Each number is 500 + 40 x the weight over its row's rms, rounded and kept within 0 to 999. Layers, rows and columns count from 0. Numbers have three digits each. The size before them is the row's rms in percent of the matrix's.

# layer 5 attention key, 128x128, rms 0.293, rows 95-116, columns 0-63
117:510531461432426525482519492505487498515441480525466428627482515551406517531478519554487469468492489550488504501488565560524521564487486552489498466533514480480470544550446468520544515556513426
072:563543460573454531543476430476496484530534561552546483515426521462499493424470512504542543467476496513485451378561469553493439447417513486465527542513539493519445498457495530493428545512514499
100:530540492469557519515541457512474479498438448543560457484568402466524488441479525535449435530559540484562522498518461475502569524509538506559508544502464525512559441502467550513465484507514496
081:465485525502479487529441542575460556525504540485472532509415441588526412501532442538549434546514514522471561545507551485481496477521532520474536522483493537462501518453509486490503552512519530
091:425478505523482515601463574528477506500489490526451545548513445519545493484480542462495532488514497573554438538496531543465527516522446538537465604498493520503505517460359566490475477545537479
082:539471473544483455398559508510490474442467477474518494522498521469501517494479547506530511590511512509516477460509548486532505462480498478494490499508418489504462436506504508549578550460449504
089:477484498541502586504516566495522531497454473458444503425514424547476450535543484375524455482447492539488593481522596547491480485529517559481535578465476461471483533515551473456523546522494500
087:490509478552461533514478541585531454476501581546488479444472488456466448465465513497523440454471498522527499475548486544485480533477542508438524487548561517508550515447448446538483504600506441
094:545508511533568471466410498497454465523502505486514521608479545542522515502515490398502479518497564499562498479541503508467504540540549423484465479530480468418558490497556507509434488542487568
078:495511517470523495550500578400508528518488481531448576550417555452513461506516523406493478549524481530440534530508467501438593541547531529567466519553542494475475459437486526454484536509570482
095:518454513451513497426531484523514506426491542573544516540511543413460492502476493516510448507505524425504419502489508456484438509485583414477488427445523502558513462449523471506435561533508546
103:526528520570481442510488489426496487519475483504488463463573542470553495521486495498526506491560541453501534512446549467515500487520451453487368494412471577525451549512523597453553471479496493
099:572473505547511411538484456541500503494576593496525534541413530553436540438526468535549533506521471517475432487506485503531481469488462537519497466479520508534482547430538524514461513439523500
104:526504531503553547537481527474502463488431459482498457547466500534429468524572437539540527525473508451539471540447514438521490504475504502486458467487535423435428565530534487446479445465452505
102:390480502589522481509484492522503510514503537537447511542486448458492504556472524539548495510507489505557537527422472523551416458499426513482430541504527518551470472396519499505493477496526535
097:489506514435495530522436561467543494477466529487519445505487447485521550413452521457432488468559517521530511460529537536480459531551470544555501552487434491504498471554479466432507482569545536
098:482463542439464477485557472536504470466504557534453462556497513511561527457467560446527513485481499541445430509523432487521509479470503474564549557471510528464450459529518478461538427495487479
112:516467548458526512606549509494518568479529485483412497407508494477493500548528410496446462497584523454547546543468455526526509520542537435494524425544521530584437521550520441399555489445497446
103:541506514492477473511462488444486508517452521454472499469590432575609574545528533537524546566512494519447458492457501520500488486534482484525525518478585506498490527553479646511521434509526521
102:493507469514466468491451482506506459524490497503488505509407520457521460464489480521447489483437503519528451572453520500457487549573464525410441414498544465502462543533546486519531477540448531
102:497490443482510442556553448500529550500479548538532486454511554490459505506477494476473528467533514446506555509475575480584464484469519455514491535555501528529523486490527559506505429471374418
091:493503469486536529459466491498541488569517461534455482459427479475503537543485516503545519512539508426479522448431524477439495408573536501502505454490489491456507506513552562450507509580551417
# layer 5 attention query, 128x128, rms 0.294, rows 96-116, columns 0-63
092:583460465439462532404484500490486515503587477510474465505437502525506529530472480502539510537461492462500506551430524509532496481459579431469545429526574496454467552468434494469471474552562481
090:498498506470566489522449542521408530463481462527509530518483528491512413592488440570509441481473531525484513472564504454482461481538452501520530495404504486420513570483537523556526585431519523
095:447503520553450497583508505453522477550506493494519573421523556498465537500523501493486514520476443445467561509522453519542544549460511446432445558523449446564536507477480512546491506389447488
088:536479556455465471571494481519529545503518510475518559456548426512470550474508475452509496486513441570488483506480509507458538519451465544511441483584470565589534460490473495441483572532482420
077:514521537518451530507467489482528505567570582514523517508561448490560488527485532503505477518445434462507501554498438457502512523468529460492532605451519474545500448510458547395515587484468511
084:504512584487461460499483561506499468468519534535535468511565475506519437498488449439440583519479453510532489467538530510520517566453509549502486559495495534518490478504538488481490481534482489
095:561406573504512506506452442508505528543500450461471477425522588472526555496490535549455524507515469481483518505450503532529427402519472441556484450486437460476562488453444560549493528466522509
092:541506474504578539474483624520431523495460482452531470576547507495491476520544403455452505470480579493502528498550475529527470529500473473448516524478482529472444511529501497541513478545468616
094:543441542504572485545375466470476477567539461429506468513526528496518504534428523524463501514579515512535577534509515496551493473511480485512433435501495494530565470513564547467482458454482475
100:480507487423532468488472445547488564499470478520457551466432561447483522415560540552513524486489599509552516497612492486500474509513508454519432428481429480451492458482428502489453501453431555
091:428514530418587479517490485510482560471519493455462543517485424541547511489513522502449531532435520646438563555550547568468463559502463500457578475479539513472495535509493506533552528480471496
091:532480502436451496462521483451457561480535482482494430543455499535536506477517528509540515562501439530505494483485463499467484564527423500489423530526512550585613504455483444468534553464509379
090:510475514488475581564540475511548475545498475462520488465502441544500491447475524446426564484558550510463557521487489548535480496534494559456520574528514513546453524437574506520546421552526568
108:525455570430511521581527491417499540497466505509444508463507512464493544510569610527491497477502473500540481510478450534555455528552435448461479505616481513485551497577498541458558514419553464
091:457548521397552483519465510470453414449487531478511502515496515525510522476472568470501495491586433561573494528448514520482520574539449541453521474432520541590477498461535408457487520514544455
114:506469536494538477427526479479446504475491526580488512470477513467540505461449473604534439461533506449469430529530526492564406488463505512493464457471496558525419532490459391476461512572428488
098:524490542476536544511516541492571570399499506512502458438519487523512488449464447448483570524496566523447544508527499505577488572488470466560438503570462503481532521495510452530470448449523538
104:497540528489499507502447470498575491456486438479515487563573484556469498529478454472449546558544536503542546488523606510519490521501504424544549518439474481518403510488577574524488467479501499
103:514478540468469504525463459543509476555522448530485477530492601436560461571474478481514453521440510496478454534488530481488471453491456463477513505491496452474455508554467559453467570460530421
094:539486521474539450495455412489548507502474528495571475507566488588423499491510505516468533502530472457481525548496536554497448503498502484520391523547565551499468543516523453529487483507503463
109:508498502570517514508434499516519536475562479539503423466470489446522510543569569532455589468499511491545527509518509520509516452456554563464459597514495563497541503443539545499525495448524450